Weights of a small transformer language model: vocabulary 3213.
Each number is 500 + 50 x the weight over its row's rms, rounded and kept within 0 to 999. Layers, rows and columns count from 0. Numbers have three digits each. The size before them is the row's rms in percent of the matrix's.

# q: layer 3 attention query, 256x128, rms 0.105, rows 19-25,82-88, columns 0-127
# k: layer 3 attention key, 128x128, rms 0.105, rows 18-24, columns 0-127
q82 110:472445398586568541504399547571549509544445509486492506501410507530575545474553609493458496495392556528508452512544439596511515579537534474460482441485493486494529433591572499469484425523533419419484527540450496528545493385555501544472450489470442515495527571471447520479476532523526544504468518407533626441422507397434526490524530552504528597531465434557432525418545517512475495542523
k18 090:501410366570506643479447510535561430546502486577441532541420545558510467454576594457501557491519499516475463529562460568441522511476555500429572498443527499542569477552615496447445487493554466456435520494488500507541508427511527610533449528497469551498468585456501535515505467547482529481476485443538583429471527411443536551479572505474525538511503423590470436395503518503437510581552
q19 101:563541459457591460535553637416449509502456574464513471422558455507436476574501547457567341448522450469582482540549475574543520545470571520558546516490520523512443579374493490494534542483508527504510540503548505577450551491485480484401389552492383466496593534514457525491466440474437492514478448436417466499510515500438549528455535544443517516526444505429485518498525508520396478501470
q83 097:505542593501526519543482494384490546562496554620518550462489375528520537550553416545512587482480475559481558532420552513531439510516496478481466513502542517562565430504522501560563563459456477512417477553539529521478561469568556522565522459531475538400509520446491588489503569470343496496438422530515424444440476575559486421490531441542496524439461491551505563487481556489472557497616
k19 098:555436594557515541521513575483397561491396584524542512471551358575478500483571447541602507468521427515511456486420499524458471508508501547491496575519525486591552448450492460449596497459535492549453501556560558499504566490575574537590506498508444531455495483520525557454466606461485416496424417536515533403502495577459487478446571475513506486580496504505537594560479559486502540575513
q20 106:502623450441604564406578460451394452479468517478509443582528527492493490433505466476520485389429476522485411428428431478553615515543484507428519563455536496440492510447456464475470415457523606489476464627505495514471508485516494453563530554451463466480470514569470505509497520424390471525462498463509505418405499553530517529474466486421529427539579507429470482523426500495519561529491
q84 103:461519493511458553509483542387436528561548537517512428547522470550571509548457510506436535478439429418514483522422544497556560507543514494564578647552436544528584522540544524521528532455438485456457462570468524515446462477513498520422521534514583474488417395476422464472555506623482515423499491451597434474419536433539438589513447412508519496480535481518439480576443531468587472502482
k20 091:539517425507464489478522520511440502534519486545530560566471433537574450533426532437446395445365508426500492483448604500500515532412472486538589590537477509497549484561471548523500486465536524548472469529512506473461386478518474475414465535506536448430366332497496572507524556587537510423508493468515473499438522469402446565510507471516573506570462455496496502543397478493574501469492
q21 091:486497486526472486511482494434519527544507515480502448446481593447452527607624473584564651458501585610496561531466493480421518463647462503458610456427550551534471533480517482481576465452516441520539444504499451498586471451456487445515483560438575524505500431523483521511469513510538508438437366529585504451541562491547450547434495474508435539485520515534473525520518400483477452483458
q85 111:578411481472555422507448551449438484624556554509556437499432503471492504459395508498481502482528578501462549448481460491488457487520569552542462559529580495448476449572468496487442588433585387528453382475437442505452531581503423505465604464447608571495503498485482434546533466454497423518456412472546478425474435541466505506534535528531579488478547513497531468501448576540562514516461
k21 102:505410436439569398447445544507424416501500524496551508547464483398493530519445545475576463508563601488463547500532529458532501549579539515485473568492572448466477385540476483410559557418552419463478452510466422516482485465547457550363543434444507564407465517537531591549513442466488481522542541423564447427442474575488521509538544468521549485495467508483521475532491543514587482561440
q22 103:523617544414470511497498544502535477416554337414517548552552569492434573468530442530458582457545484490475525526528450437543494486515614531578503471410520497532423465430469490515436487499451474536536554507525490459434544487472568485468471490508470485503560521481582557598492567491502415516510536562584469524556555449409496452480555548477513546472566481491455493511382595538463479408470
q86 107:513579553537469569495493536561550488521496454543573560597452472447565470532529506524529553534549509508502453479520497494508458455474564509501572423528404550493498573538501399477506575512433401468526510519489492398661542523473483449471399527477434449475451472502482517508461463535405509472525413508524493547464467374513469406430544549454483492481536546542569434485538544490345474492550
k22 093:520533462555519610460475513598485459509451453542622625551483482357553520466579482459532542422591437480474504503565491472511457431490490472552522471530446525547552445525466479405499528540481454513508545483505521479602535482509547502498391512523462462452434503535482526549460521555439460452516399535516452514476463385439448442491572523513491510491512506499586515442479619466428490596552
q23 108:554474477542384500474460461579469555557490459445508595442394477539514517433510609487548517540538466458508580483463567455465499536607498430406534484564491492511586465515426457383516414453513449456535503478436532455646420469564431467543485505570577510542439459460510505558515521494550490564532510559483560440485522483548495458517497434479366457482503497519524505439500475469501542559511
q87 104:462468572415565474479484446503606436543550531436494520512470507605449475499448562406434545428458395564493534420561490470471544521452469483507563507490467524507525580455468416517476505444510440506481572451429456564521464577396549569533521469545605483509463416520475466556491520425513514561439548588575487569514414482497435491431492513488427530490532520599564424543509450448465478500493
k23 096:495551420495515488564558456506589474516497465447471527489426539497475521463427537473456572511510489602535472443542483481552516559457439508572609451440527479432506511450516477473514514397437498521487540449395430578522450581373521471449460446543582555452575422545439513602476452460441549536453519556565471612433444471521497484463525479526419475557463506502492473566531424410519489536528
q24 113:421407515573494450546456418416561534535576497613463444656485391475461542529413542519461575514388507482543523550521480448453462475501476475529493524468504544430509441478513508516484536543577586530515497517499558511489486522477482480522435439550410459534503541530559497529462476570468564497554459494477475505561525459511603535482592475550454566528444478447575596546534536481563388482479
q88 106:516508505471542513471475515556521507517506500514542480485520440411608560457398528521523465425499482540527556543532474511436517434446420575539488477485423502541456459559531544434545502621576497443515448577573512509612489455424504543590555546472545466468524456519519450519377457504556521587509545544575501437438529585525456441464495442504437439509504527405524402528485458553524460606572
k24 090:479563580481514520451444422475561481577502484501542539521542484489542575447428553507511467517457479570542497539550443481476506421415455584577523474454396475516511482523512546414494519591576534488473484515548546570590531411457508457535500512507500506491464476433484424545454473498569594542561620602589451439498544585580465461468482455520377465528485515386519468546478515532560448502529
q25 091:475632564490588514451516492468520508465476528485560494521552529540495592536564429473488445577427346564508448470588558551583471429571503515549410419507472454419568454475539439538509507475443491470445529484412446582531513511551565576423550467449512493474553552546512439466455465491504508495483506514510455481541451511433467502479574443457510541531477502506500434628470504527544591578509